python train.py --head_dim=64 --intermediate_size=512 --norm="rmsnorm" --positions="rope" --init_std_o=0.00495 --lr_head=0.00429 --warmup_steps=200 --final_lr_fraction=0.05 --batch_tokens=[8192, 16384, 24576] --doc_mask=true --train_tokens=201000000 --max_steps=12788 --dataset="wikipedia_en"
Each number is 500 + 40 x the weight over the matrix's rms, rounded and kept within 0 to 999. Layers, rows and columns count from 0. Numbers have three digits each.

# gate: layer 6 MLP gate, 512x192, rms 0.0835, rows 408-453, columns 96-191
# up: layer 6 MLP up, 512x192, rms 0.0837, rows 408-453, columns 96-191
# down: layer 6 MLP down (transposed), 512x192, rms 0.0263, rows 408-453, columns 96-191
gate408:521515538469547424576505477580505482519456505485444504482481533476605491411488500452477499525478551424601510466472488459537445506530494542526562562503481506483457488518449447494480489552532502378443499526452520466493480499474448505456478489477465466587491521573471541509477494538495468481
up408:485513489521527396577501487537478435484486542408446448475450498469498594533464532522508437477394573489551532426497497528480451530546518520557478485517567505438455524494506516542468466493458461537484471489510531511522480505531478477502479502512484475494572509432402559499541428551457500510
down408:559533543482516503544450500509489481500516505505504506494504477444477470549480461448539473440566551479515496484473477523489521466569522482441498469509449523486499501494462478510484503465572488545521518466500452532441400454436534561459448467486540489475519448503481508550522536484499437600
gate409:511530479443480550480501486501552537544468484585493525526502464517485515540510435564507506510492595443504465479507509462498447520478488471542495538499495476550502481554487534457558456508465438481487512464418549495475499506539513454506553461510535488497531534430473419492481494481541582533
up409:481474518608455488492453450548528416452522490499542510458494422474530473484485598463474505495524465510554481513516480503450492515540497513491466470551537521447447471498503492532521488484474497486532498456468555553519541552507471535515541534499480543576401527491496572578454489555476501480
down409:512527394517502486506541509484484501523583520512526510558509412533534483502524558422489496566492531519562540568406536490545418525549477455457482489555470501512539472399528488534441515507477545513485534547487415469455485459506521495545575489513486444514523432420475516480483540564481478597
gate410:562425484432469583517479511445458511525456458537500586547508490444426523479538500506421521494476456500472441513467539486665501477515531408447490470568482471491465445551582493441508528509520520607491503467462437419477507514549597515463484539504408492527538417496515503507427458447624520488
up410:474455535480567451454499561422519509456446528531497457479524537581606509515480473510394500437459507504468545477491527507505571500429437516517429499654448507539455548543551541495484505493592402507442522457562473426521456507544411502564554469449472511521440462555507450496497479607515504475
down410:514533480457480552525411449502478502493445510554450578512535500468462537507546484401503549537455412459483363483497511441494534474524456491581479468584422439527504488594568472439492584441501475570498500465584440433493485484484479593591466440508387529513507413442556465468458476495597494514
gate411:542472415530489492505453496483402546413506482431522534539530601510502498519513462468453495487495461433473481487468570578506535476552581522534399424428543471532478506539483411472526514456518477462509427541502561463506491506477481445521479464515485508505523464507554508491488574584515471491
up411:501561520520585527473465488484513440557498449503562521427515500501486538494435551453544530488484518530513543513517477482495467530488432463428492536530511510474515502484465533567485459553544421531473476467467409533455486543445512490499503467576537548447534526550478560479525444465506519494
down411:557551522520533518500449512448467516577468431440546585469526519496473544534414490438481532473492477553468540503446530471453490506518486563436506461432567520463505480486489462516511447478544465439478470474531445430456471536488460496564501421525532571464557491556512531433526477527526466500
gate412:473494545510433476553498526516473520455503444463592468471534513578512482509505475454497519502491476541504490549454503534483450549455465484445463509512525510583494582496446559479506524413457479482523421515532536538510507422544503472483521487482538488486547527524513442531456501465547494535
up412:474505523497497543475536463411482546552531539459441551542494529426434485505479533561497538513495484463500490513459527472486488456512543527485452497411496553527552462488487447457535525513596498508458498501556448434461517564507583486509492509508407486429540454516465526488518550460496480525
down412:492467557506508439475474610513492461455532485495480473553592447548512497456450524486509538470498490548477543554561496466465435506487514547545468473516544501499469509552470503528483500512508462517517429539520443517483482456449532523471497471458498506444443575547524519427483517525494404486
gate413:492540471533468546562497517439474500497504511538575535483507499483415519509467449521484530461509536442514547546550498518551422528441509471510567477501525585555509539489517545526535446489441473524488504428504504485480558402461566463594518437517504469485500453521418495493527436466550460516
up413:507548475541550525468488457508496537481569390453470469471480542512491519507487560493516479520435526531540494449522575436475548515492437436489483523480492475540509497576546475472492482527519485514536480493556443507520475497469407558532572542512511520517452454507549521504486529510493491526
down413:526551513490461460561498468509551519407567501493551541454505472548503577513459501419476521511524505482537492557584463530493437543467504505493427454503512503501569494455536491462509556513481456503556405456500482614506488523408443414545541552501507490503514478438487586551544489511567457519
gate414:495507445542487547517418532412538433527514493464617522477437487546496507647444486521559570517552548541494507534501558579439498522550551506515569488445527482483484565428478486481539485470487468521458459470500464591536508478447571529466521503542545652442541512555471476488457494533469564530
up414:549503472398463464549434556465491482537514551513463550497510595467412499402543588525532504476452503462461577484476495459476513521477511502515459459455467566576482464523509540442452550447515506471504463471460442476462497494483471533475468549395428393482514550517492493423518442401453421486
down414:544467456517597439520470535565551483563501518488460575459407609470460558555483547470513560445439498572592508485492559495413525539481505486523543453465532501539491481463539532462464493572502524549501463432436496552536536521483570463534445442395524490476556614501414505564439515509475419524
gate415:489482558481479508512485510472591481505544548492471574490508455480524482508500444559473497467469498459464395515495499520542548475532528442543509491498476480476522493518550472544490509419491478475520562532491590518528512536545528546510499508539558475521528525484480512470566454548477529485
up415:531515469471498483497468510484441514465476487513509394497488521501503484502483444466526494545579583484477591446495496454429481502477523553534463488491483521466498506466432517462502463560487465579467453501516458479439443499503496462495513434505495501539463497557527503538451499469512458534
down415:538514538486559465552489460487423511488490459512493555459491487503471505515532483503521531503541499558467512540534498554485559544526528510515503500474453506548508537492411523525510536536460477489469490537511509481457479458550501519560502486521516573521549440535530503499473517536454485504
gate416:640487475460511503486564519600521452458534484522510555487537530498591468480457495501498474487494474470563507451497533510504571557561454554478486434524501470527531489474571541468513435554492481487584483532515537483530528476510449476522482551450473547535514520455458427410475437437465570491
up416:331530530562514486524505481444506526549489491502524445498473446540484538497547519506515548524451545539469471508492459480464453420447558448541487516471510558514465513544404490481505520481497549476420499491487464502444504484465549501459530463556568451427452462535569506601525592538505469443
down416:469567505526502452509530506474463518563475430531507435431504471494507521484573499442523479499538480518452447471551415491464504434400515510542482569470535546516517443541504453472431477493532499458447533503514512536496453490597458528565499450489526482493490426535517497547555487540442427566
gate417:504479553469533504552481512561522554527533472461507439455505500524511474506509520501455563509512464503527557498453534517435461490502508536558486469427461505454571448491531461456468501508512502503507499505479499507498560511537465463512454546538503466532500551494498507495536437436558518442
up417:476469521464577512518533466562471501463483521453486432506475518522561555498460492536523569483482460466514596483514527516517461514526566532494509523427480469458454449480487490481577506519465496512443507523455512513463523475460492485504474582529531461600477541460510528512510531474553534538
down417:489504496515492521510539541489518523524468554488512561513547472515469466512449476522498461534490531477536524518535526459486504460562514492501543507519535516519403532530486471480511425539481535477519506569496545513540522561435489502452527488440482529493435558477537473473447527451491503469
gate418:489476528467513518505530491547422538508448534511526549582524564522525512460612427584517497463517443496428499587468481487557499584420519530463526432516482482509481481517453498548496498488474491484446407451535544495465554477494515475470487580513459511505519517532415467442525473473448523516
up418:522471535411537517450479555455581489488536550510520547484424457490469496498455532362425551522512469431521477457538524505440448440498472493496508587453513570486544514520538471463555452409525527437557509520432481491660482504579493483495487447480522510522515525501546512550506507490515564507
down418:493525551439597448485541577443528465536538514484517539544544501548533503499522496467465602505507491527564521410532546500436559492441485528502480491500549554457515543464472531409473539415514501531542491538521437512556518543520510512403443453484505477561619514495487511558470482466505591554
gate419:555509480445511528537541422558538484490460414517511448452520502541506571484509498476536469462483468454543483406475544505443535512515479500410466484551499454525476539487528483448423476539420472512606534426513463538475467471464427507521480529513507440501473445448487426555576536548504522400
up419:491468562400498526460495455490513468464533518493609492503523444512536615513458431425441524521485400411541446499525478411512479510506515468407456423515487451571441536495542491488436431501438528432554533483453515562431487465557471460428534442512495497499507492540532507438616528612575479476
down419:469511437420524556514512459522537468467541511514551492559545394468527544536456429546445546464421480430536434465497508412515524483504475490478443464489487516508430523541526463507490508523511529513473543487497524613485467519511545472481529510465574448539498446518542472501579525540470532448
gate420:530475454491475493464498556502493565495547465520436520492543453494524527463502480524528480549470511576485535502491472523459483522421540522485463481432544474502486500476472507498527485513482499535517460494515604480569534572485559468481492461552553560455476560506453525509530529566483503477
up420:491474558533476536481544475570544486475486516542493517529518475526485532528509554474500535502454499450520549465597530481531510524527465577537542522535476507508455504556472514454500511502465537477506517538443474498449513479468467533486452523475538467530450535479527473518492430461478544504
down420:468492492506508512523493539447514564427476486484478532559464479479548515501519553531515552468511526561508561478497511536505552563512470549533502503496528497507521466519459511485488501487509490486501552441458494501488508454487497471509451532496528464524459439495506490547526468467537476530
gate421:459455413455527515483461511553580478481428523521545443534460470569512440548544476523507554473496549492503550439485543485492537527482492525487503459484530527414595453567487507465504487565569421510457550460517502495399557432565455458544509584563441462502512485387470519566526525450490477530
up421:533520574470458507514425506451548484435544474440529565538549390552398533488575519537435449559457465513441388554449533455505530489459453479514526470581514529489513588497481496498557451464425482523486445460481462508534495515484515499503567399583535492422506545469484536510476520576508428491
down421:530530508478539555458470514463545494476561495514429555461536478526460504498583526545432560500423447548473451529510476535509511505514467446470532447543492481438508488567558566505537421494450549520500453469469572582457510487506463469500647459565545410491528546463494522644525458565452453418
gate422:484575476438504503541428532532509484458490488464497478453519372457442546534514462515507540542499559445486514497493579460619516530608499528582417491527542571508439479489495481467460482453440506472507560531447502490461516488509527486477499531471520426498438510468482536470551502450488465510
up422:511507533610460495519514415488526450491497505528534493517528524563568530469535456408553489490469414541491522463554480558447493543424499507439588528474474469499505495568514517439554478496522457538502491443528435482522486501371428517532540468532460535496551431511518458528457536537517542513
down422:495479540509476495491500429602471488563493506489472546576441554539495420500529593403483449526561418537524514446500456541431577500447508483500520506417467520472534520549477531444515488483572547456497567508513511495543521419490445493603504444532476455454457350469502482497499499534519554504
gate423:437507511478460496442477502504562444548463499513445489492508476562523437558473477559517609490457532531532492521454484545466563521524561459484528522474552517450546485481432517489499452493484469504483485514520531512524531571501557490501600468540532531531483483461398455532431405475531485488
up423:474574523483525501532509440507457487526524533469545485440529462499486519545504584503467467543448557441565471529494493485467503509476422475482504485464459508505541547446451497494487451429492535501477581438506478532501519476438509425586513470498579453464541476500498504532449426424491418491
down423:513495558485611509557538504533441482483478484533509469486529502550429487462518548508461521479507498510514496430514426538491478532506553426436508399533428512494534430476508559484441524551486517462540485509481574477552489412563484507448466512490508535518523556426499447508477491483462529432
gate424:408502511541463508476476522449482502584470441497431509458593528558503499466506501473466565484476460488523489528483456420521485497514502496536514520527532417501510439409517503483511512442503494462496533512403575559460477597521508583448557457495463500547495569499527474466464455505418598543
up424:471521535531500443509477543577486495538488453492469451534519471533460547507474556447522484448513449539555479477570435441524476494523531471542508484520516466552444514415477532511532602470517472512437523470439508473500435535500515618475563445425455504536547556560507512502541471505455502512
down424:485526499425496493511431513494517503491466530509425499476499541460464456569505466503505494481530502468473511435472466477482455492510552420536494492573518510518500454443449602525549483468487515488495494496483518547467518513530501557489484507540525500475532567530507447513550457492507546543
gate425:445493454490480534543531475480543500558498516534605565555540512570515613464515579483516482522479453465551478513528536495528427437426528520467515531506469468544467521444556474501531523511501477446501555465542511509429492493496565569462512489511518530461556584479570466474547553517552456420
up425:461561534423552472430505496569494530414498539476531523491466509358481470452466418451574496507537521504537542481451477486535445479520517548511533543483558500452527535443575430459545426488504514533470488498482505494572472560547492491512471581510487532540558469483584458492513467494528500522
down425:368573449486507497462521538509512441494501561484567474481507433483449462432402513583467553514536535520520488432443447513467545497516435480547505553560472514470488479461554512508505502464455501551548463482510442512488470534503466505462510517466496456452556523572526518488449460548495537451
gate426:568517524488508459483521533473501533512506432401590538511509429475500515506504478449515427507511530530455516557418427545457503453475507486535396471513528460447539442482468442394559430498511534548445545458480509471569471536459566457501571447555503476460416509588510451513460471532493452417
up426:518517519516537472518496510471572596478551573512493519498460509481462424547512498475472512453631499458457530484464506527503491503478535492522486570512535610391385484399560472514548460508488545536507494494462463510498490501451542422534566515525484505501443349527487503528514531540548539454
down426:483477451448595565526486488524484535533436560565393511532433477480468477458476520503536517534585508476531491476529538438573482587498557474582543462499492486471459525443537533593484476545554471557527468467527490485480515510513463597465512512473482521495452542477496506526516554505447547522
gate427:489506524484457504456560484565541489514440532483398539530453443451525478473532469512519494485542533522441546505546510474458479491494491545521532534476489407464428515514550504439513461643447511462503431481509532436434447551443468529481476466499435407508489486482514501485475521488538557488
up427:529493573482462476531497489553539449447500491441471527513460480383475488470482516525551542499488526427493601464514492515506503459512483643581579518490533435540431469473566506472507510546470569472554504639485595508465518500421482451476540436404423423527503525511472521538486456497476483480
down427:503463538510537506492490513431486505512440491512624536582470539518447548508593521460474460431474592483557507542429465491496478561503470554508500558472468534438498414533480489544506526508527463462526503469492518500562517550484442472506500593495455541504525457529510561485518540539458525565
gate428:509442509483460483487467524511490532517471595515475510448489452472528519517474534505516470496525446452530468480501476504520509534505566514477493479515467494480497466502459478510499525513483507490510505505459497512463510523461540503516539476494461529529481466489487456527513464469529491502
up428:511472499491515534470491507474503441504482488417468499542487504509483542530456515471513493501513518585482519551518474525480547520520520538558483516492492466529526493522515534482452507520482565500518506459532489507495459530471488526466477512498480506506514549484488521485460528495494486484
down428:495484490488466507478491516504503502520495545492560510499501516505506513537503540473488514498501481520509476527515466515496531528545552488494490532521505491490554463460521505524485557551477497504515498468497466510471459535470500514492493462486471513515477492494507522488449462498487510490
gate429:407486490449557455497493466577559417519528462470507456439436441488490528515496518408561554502554484493513491519577510476517517470557516509435525506468544509537514518404528458471489482578472437484540510497546473524530491465454464587471497512474496528531600496495556517474500490481496531489
up429:508488559421497426545455469475478490562592514521509447509454492534470570498445592465538493486542525472533436498554496482502533445555429423384474546516492560539500485419502478478515513529526449461540532471577422508498530515463501529494547523485487459460536465503467542570554509526503545456
down429:464553609519523445519497456440487509480564473465531460525470474487507512476491519499548421487508433512478416457521498493517568445448448589458456562544510480527446510508586455492491580508489457528468478477520376459580485493528471546485492485480537492481517507510551496543519518536508537465
gate430:472451536470464502488469520553422509480481548517549527459584422461526488416523436481544484539538502532461484497433503509428505497507469494519469470503481464487523521444430421492484423460465506524511524529533599498435532469499471537455427496471507543473514523521520453524398498480483496466
up430:512499419490505511507461407539451514497460516533485475517568503496504513472564471426498489511515499503451552422504499491454466555452412483463521430495385518508426509504527476492480472519508481529552492523492491529496477488432461515510468578461514497496478512456519503490445424480505547505
down430:505501489509498517552444416450453556449558426480465474494590535530480467447549524505527515547474484519529543472497464503490484534467444433535498558514510435572507491480520464582510511515485497517481500535484564465567461533459527482527496503473503527529489611525522512506441522448513500424
gate431:571468522525515504526498517504490519502482570458519519537496487507455490491430536555535510538524524518498474534440468484510443491503495445536438516426531507504533560542437515460527466476518512531559492480497527482495449388493472521546445503465463437560543522525470523463536566533588504470
up431:471480543551471527504458540506458519454535543500452457482500563499511524550526502464473486412440448497484550504497526496493502452469573557538448494488489489550513472457520514509540544466529518571574483492503552504541533501463606489478499389556512471474510496469585501467433403538486471478
down431:474484472429484531471502518484487542515561465515561456468517570496507582558557505551450460442413505508523578516502551531502520533605599541561538472541435524515542456480536403505493457501423517479528423496515434506518500492462554489502524434511467511456435513525586548525345537530405514533
gate432:466466489476454496501618538469563486503471475462506516497515515469504483525472482544539482515488488512492541506501491464401496431512437458503483402586467489544471557565434518529444489443414526535601439470524466579407498499470480471528491481492550493538532414487535494508528458500508495533
up432:475524544557558464539489487501498509485559476496442497423540511470522487427479581459484467518481463526477496452446451523480520497504499533540548571516572455529561486518571485557503502527544516503453515561515465371484502490508470498530540507506504481488540543468472409483435417452522466522
down432:531567466535503482449468480520451510516527513509496439529427494511585529512514564391547581418566586504526492490460542492540538550538530442436455560472552497499532493521476449503505498456482490516502458488484505411539490492439481575491458538472524518469507522400486507496489503468514467553
gate433:522507486506509491561470503427456539523507456527587530497423532447492484562551519474596489529505501482537516517531526551524524467474531561443495449497450510494519561552430506520565465527574562457467436515563574521482529442537495481592394419480476474444541543450509499469570466544507502515
up433:508486588496516527499528469470473472482469484515392520465611443490537446453534522533504510508513589576550494497512475421479522553396471524502499514481489514499532532478561479476521474562475497468454534460598586456471502544554492516490404466532462516458500487467511464457482514553468544527
down433:505622477548577562484490498450486475506574491486495494433545513557524470508512461550442492490524502491568474563530482469472574514477485475535517512519458515471489461491522510502508497502503509552379501440524595481538487486524560502481535436589456448495525602446513517511478506489511465469
gate434:461504531531465566553521497456532525517485607566590471559485431496543518469486456523491462533495448524491498485554521502469420512531567451464563527484424439593547485500487497590532530454474449488535536454560513485530452547503610523517521473526545517463541482496438509501522478535500457514
up434:510553503470410567522506514509453535507504555503584533538491512464464516516542487523518445550503549486503522572508518498448419521442458483526486544466478497501476489470487507475515464508493478460456562530469450527535462483486567472520449534488491458501530451510499498448527547533497503559
down434:526481531511503519546511523504483486589473510474471445499565444425521485447552543494525445500473471579392564515549543456494522478519569506490536490562511458450566491501489473598548548471435453482496499517495514460524480565521430437507558466546448541445514515487482581499503530494514457439
gate435:489529596502467534452542574467477530518466513512442523472551479491454471478472558452513497517506537494512553530455509486493452555509525539512435508527571465524496444527533513506518486493558466454484482467522546467510505553529536520534499533458495488464447485489525523550461497566527567513
up435:499500450629562474501495557461502485462465450436521537503514529498504501510497465524572501475460409524529554476473505494446532441500465524483498514468504549443476526512426539515517501455500463456472439500552456465486471455512506478513485475497517480507547558435462537535531545472439513493
down435:490461514468511495467571420511537523429520540478538586454487487496503431525473455434508492534489524544469480469476500507522474501537503505503467525449548470475475470456574469527507505507564498550506490494462463493478549501564513502566524496534485549471414504484537540503511492466497435469
gate436:529505560461526468467524533535487468490471491512536522535485473492599549487550486493535401506532555463492543500463497487518508534475479520517498487557479505516501518489522467494478517541510454482465573483490531552542533414557483548502544552487506462501517530510530468539474544534510485483
up436:474490475533528523535517471529461529515468447515491521443529518519424532508487535429464469525460506512513486378583456452509496503544434489530519510551516478518454575471503553447506455507548475458507486479428505521470519457508511468510562442542473539501508430477519461517481468464511503523
down436:519492517537471514402448562509484495519472535559460504465437499560453478527502483509495520575484493465451525492558458448494549455552507507506560543554533551557476484521497565470536448462584469500523501492473439478493511485492567475533525484510542544533495490460486500536537475510551496516
gate437:495576427543522561538502438430527462564533497557471483499580532554463489475526570515446557531460535515499446487457473487518509501554465490421429409483455528514549489493457579487508473512538544558526479471486482563571559604548537521509568481504586498451524491458440537533448493396501534473
up437:480595510498521553527525499430519490534498489505496461514573535528511540491512541464452554564468565460480428497432513516477489521527487451444457471464386428495579437496525507481541503585525502510526508494495478612522488563477501516457556455528524565386517521472477565529413506460503537540
down437:455512509451487540514504511478506521531419547482429432478416457606561510482515425475589459396513558486569554508549522474483501605464434559502555368569541487495490484474442498411438438493496485476517540486481502488550405570554498538427539524512536499471457566486456462549514560417530494542
gate438:489464514512490474453392487433496518444508463545562517453484560471481494564513480508505525430497464423443519512492485511513462428489523439465441439498577532455487504520521503526538553450529492480408450523502481474522499470552568462528484428513486591487519470553503538465529468514483504490
up438:432521532578489526527571487516526470570534525457480448595476483467475498460463492504485503500558524542594499494476475475522529569525468535574572544567488466499550487468450542460489432519491526560567530419531532550454499589429463576495441563412447465506501441477482482502514556468512450507
down438:436579562498540519473435523452523522505464463471480586511519475469482423489482418475485515535510540507531541493511548476493571516544504501560548491425529447465442505478477478530575523449480488523500452490421574501501455550385498450536525503522584526454482460542514543414554554451520527417
gate439:476523493464523493462478479447512494477491531517560551490475441509457529490493442515455461543403534456548502524477530494506475508479531423517419488476477515467535515527511532505541415501445450503469486503486535503505482490455490402456526463569579533458492533545464507588507504434501563459
up439:476539458482534465404502465500522466455539500540509524465423476511467467563545490519406515507447514489571513509467530435515529518516507428498409514503475511505506470521532529513540429486481440523467505551484523464527412503506508382514569501554557511462488512560496537563479420481514572460
down439:550509537414461504490517488495551571537572509476490486505523502509490541469482498546560495519528496442496513494490517554576447506468497537538549532548495500585517517525442455531501515478549492509531469427493435465470606468421503551555539543479547456525469513450501456437495505487479500508
gate440:500446472461461531545465478462498498500519511515554502491508534547505509503521549491473415480505494422425549443519507479450505460411547454464505532520552523495476521542495499511433522490461474479444454522505516535539519478497511520489492562463540511508518534503475558449526478544480507487
up440:485489532474427543465552454473519529553577459498518459529499425565458495520565499489564465457562490495459545543565547420489515514498564491533541557523534571539484514502593530526517520559489472425474518521526463476440487553497444562409462494462545495505506455451545508477513526475506559501
down440:571422499479451528420496447470484504497457544503499465547544467507476568489491465465525446460479448424511446513508504581520565412489558485473551503547523529476487493464547517571488552471467501463483492508448488561446477524472471462532489525479500548474503445471485536488497533515470539531
gate441:500481498408546575442478533472463514429465444584551455466551535405487475485570496492456533491548516509498522478448548483444481447521539469472503470428448570552499510459548509496431526512543574492437523508473526451444405442567477429441448490512474506546499437506516521453463524531501453512
up441:526520550476518462552446493457556615420467475491490551538466562513555439530444492430549409440445446513570456423480473533477469445557466508456375474581466613486444459514548528550569583434486426554539471512521531455541445504495561424496463493439433526519506490497499450530517455479510483451
down441:512497493450511470556485514467543573510420522443461545564483525553487525445528462470478335524489474544480476480471501558475507477483513447450424533607482528499545498504520471530471505514462447524472493539482389420495515505547529464431458490533459599521470510485495493497526430488499510447
gate442:512444487480508522513468485562517492496457490500498465509486474484478487516477479498501499531474513497519528555511485502491454514546451479551604502576505405510540553518485502483476503537519490484546482501542487501404489500518558504536487553500476474513455522510504523529521464535556517467
up442:498483514489493485532489497546486525501552506493459514523494532509531473497483491526498494489475466462477553541514517548490549537542490483501485530444478447513504495493501533424479467471461476473536457545542526468455492504511521506471515477488481458515483497544463521520522559501489435486
down442:476501511511512518467486509438512502484449470423506508514451455445476533482466549527489470545513525464529498445477503476518499445453487540513502479540498550553516472530454475557493515550536480487462493513487487494513476560536454472534502525503496537478532530500492485473493494484467529502
gate443:497545457495511485527428543440518545578483486535534484485559514500478498517484520528473457541515517504463560484500446529584499563505552482564463441497484517489545494532463479519534518414541414526456486462527523527516541543494487534566460512541540448444481528382506471525531511536478502541
up443:515425529496518540437566453593459486433493483445477524495434460506511496485535463473528550488514445487513406495504595469426526455495478533449508508515522531538438492494564518497449493600457574491528529555478485487468471446478498442454547487474410550572499496601514517496465483446485505449
down443:514515537553447476561542570494522493473497529424503503487451555530490599532513488461571543415481506519512462481543546546501534495513468527461534500517522560500414436515488504522524440549527592476569563469458479555545417434435553491532482487444533551473524453566375441540522442453528485533
gate444:503553556453458480480519470509526427473500439445543440514518517515531541505481532516494458531475492483507531515468494452519545475503509484493492488417477477553502490539574515491464487518502521460517556573539457452534589465507482460435574465544553489448559514491565490504502551478521497554
up444:538459490503567515486473518523490492528533508511507509528572481513478562534473514452524519437461467522494512517471490600498446498534559528495511531463505475534472545459462512451547531470490487456522505463511532519520477509451516523466528465539489468505504583549484485511541559499495513501
down444:471535511487492486499510492487480441493572499509519511506502451576515497536511539480474499561466529460518558565447484511531518518489473503535510440488490524570511538492487481454498474528476514466458549545470511466493521511520458499458518480511473489530542498486535521435495534495562504548
gate445:442556557478551404536521537496441452524519492470422434454512508499452482550437530463459559558539521564491479530488499499464472484450505429469503482530546452491544491403476450515520498510496511531508523564550459456470531556501527490519432513567462492491534427507515479527496454452523498535
up445:520473476437483483461484481464486504518587480541540474474522436516489515526523412559515483492486545478496545496449537567461575483495483495604539514461460532486506444517536582513478532416505557541464543447513503531480541505486389450574544505547515594491391571522425539541464550603459504446
down445:458500541518524479545497503498494506517469439498482520421502524530510504517506489517464594543527520494456513471466477471427540479489482431530522601474453510533573445456453509479471490532478542553502470413511553611491566526514522478509574500412457529440429517464463469556415560538514494492
gate446:471525427509561538561504476529533521551523526540490595575494487485520561561475478510583481494501544440443417551585503530472457501492522510529469533538456518536474512395492419526529455520563425535467490443435508546456455462492520560511520472487484534566504476425439456499498457425492431470
up446:558486561431435418410479538438481444501481533453516440446507474536460470423507506501467514503562441611599558401444493459515521558486463446502495501478519528401496504500503571474422520518500565537532537567524475499572473536499565534462517585523438471436495529553528523488508553550519546502
down446:466495538551568504528473506528537501539529497531450591544576509483435555546440471516543500537503553520465472577501459496469585489564481552531423530531448484514510437413591497466599461502497464463505541486446469401432542497501495448492473382541596507554518452424454500480455456488441467511
gate447:496566514519522556568555533510460569510525583478479463512574435459498520544516513547588503521503490527529563517512481524526551552425447490465533489465468519525453469523463547424558456501503565482517489537443599479494589473508489472494571507509562489571415550501483491507514529426534490578
up447:486558523513596527479472517494503543451535439457459503480591514490418521531444516449507476488470469479527589501479523468536591445473420493551502497455458509530458445489535533416527545484528553485521530481427497424520547468447564512481565530579456512536408491517499569555519434557448541589
down447:482495452525454489507497496472585464513497533527429477458435521543431532406467471571470457510552465455424490509484470549497532513521432516536488499475493514452515485494463523480518562496491574511482506451508459532514465479463548529542510563476447408511540548438602551487519478463492477459
gate448:490433477498493479500488506429489494509475529516608503477554482470434513500504470526489501519513471541491427545469517485442469526554531472482488531489547435469525528518502456451440553527573518505406435486583555488457486498478492534511534445440499577471550543541469403522532574491560510536
up448:476578461560442491449513536505463507456456479526504467534418450547517550471474499457524490419435508509534510477562512444439517557498502508517477577529419559505453504519486549477498484459492401494510504416536525550499519468465501506487588490522574455497466512507493420530519537484520501511
down448:547543579483510531553508508558487570498619555541448535514441507524591508425538507498458500564576516464568533542461495531496489520515545449502451482475462517509470447503487547566543505470486525495512536479508454441543507605528558453525466481525494441510551517485480536510498529440487505436
gate449:543509609471526565565449411476529415490490531521468475566479508514496521503484513473460512528459539389522470484526465516509487476550565455513511509482453512552516483487485452476488416455535559492477517496495541479461472621464510563507538499520507469561497491469463414488538444448479441470
up449:461502471526506577482430455464495531512498464506421476515530463484469519540495499550427578538496511530435511535506515481497523410519481516577502484471502491501534492525511489461555502458566458572460510488522579506447564579496539508498529540474562483534483558464529525465484438477512524457
down449:505551465494466495549530452504481442480469504468521507482505542538517465468503457497528499530431494465540463487507550497540517582467553467481564487481565509478448476576452526500465482533451539478535532492502467446488500462488529510517501469501492518446441475483489503478510491526535489542
gate450:470452554537486506476600570505493546501494528487489435553509452471543463538477472517529466488520471462530491543443463496539516530522507512563568521473490499497521469486501570432452441558525533508443585541548430476425489462515471516486456530449403484560455431481437476463524539420496480588
up450:547551463456509562558420428470538530519566533503526541460526507521476534506598509529497483521432545555439473460535570498425476487494502424475449483476472491473506505498433475566534543540445486535618472559471539557571517452516534472511555470544594499483528484500511462480417520509448586395
down450:424533554518536475519447511423447450492561544454412523546580536504462534519538478507531515459509450508447490482583552447471525516542481477515519487514531474476470508514495506538560566454535480522539430540500505495492428519503420513516468448500478482499559417575526514478501535543492436435
gate451:523483503537494439514464472472490492495543517546520524499500565555424531456521470483507497504470488501471511592521451465472486490532515512472528487533548476471402483463496462458520486538496439472516541487481437450469439555429558502505544483506480573492544539487544494499497508511546590565
up451:492476500483480419559481500513523481555567519504541524437496562521435510453511484483509514509468474531511496577528433459475490513526533511480569462550521504495400501469508444451512506542531451484519542536503431440457457548465520512503523517481475528540551536479475489507545496485508588521
down451:407500489377513499514447528525494478523482532530502597420508528476520479469502458505490460437481528510536461487460485489523555506498491450466518534510445519497461501520502479493485450523500525489450551517510488482482532495494412528516474554469499453506499505489488483555462482478492571514
gate452:540503435496444494544506507450508560524481441482516516453507503558491459466509554483455460505466498557533494560483493491525498511468473484513492472517430486522482518480502570547425480459480494535481480548563401511532473527484526515486482446542556537450528557564480593526542532523482475531
up452:496530477518451560528460490461549534468492494481555498519515504550554465466486502488441492504470490505541499565476514526534496482519454525524520442510467528520447485520502550502460458469497496530503532540477499481481526490484516501536536500467545488467470575505442556529485524498506493493
down452:459487581516556525527447476516427440423529495476472541592457499472561531553519524532529478488482521546456487475527500482526524551561487512534502604497495465544541463497457513543558513479485514456498512443516521483547512527527512495519518500453478522514516504480528451484508530490564455469
gate453:477461498503506464580518513538474495519551517552570483484526451566545554535526584486561443547520513389526461512522581586449452525545542488537557493500482456509448583565562524481505508488472525446502466503507531443485497430549560533564592413475524512435498467488486454480507488482447506455
up453:568495508464499550531502495427464513550522531559494511471565502515522510505528574524486459523553450476428431500488554587531447569541567469517487455520497494508438503528586534566472509520494423520534528520490466495495537517570554494492571451489507493509477515477493546540517540577470518486
down453:456428476536471452525559542502578497523458528522490501481579521529511469517508533548533505514458488455507531479485573538454533520549556510563540493548548493545496497579560521516521579467439490505466529543511535543550525499555565536507531425474545521388507503466473536579461473516465502458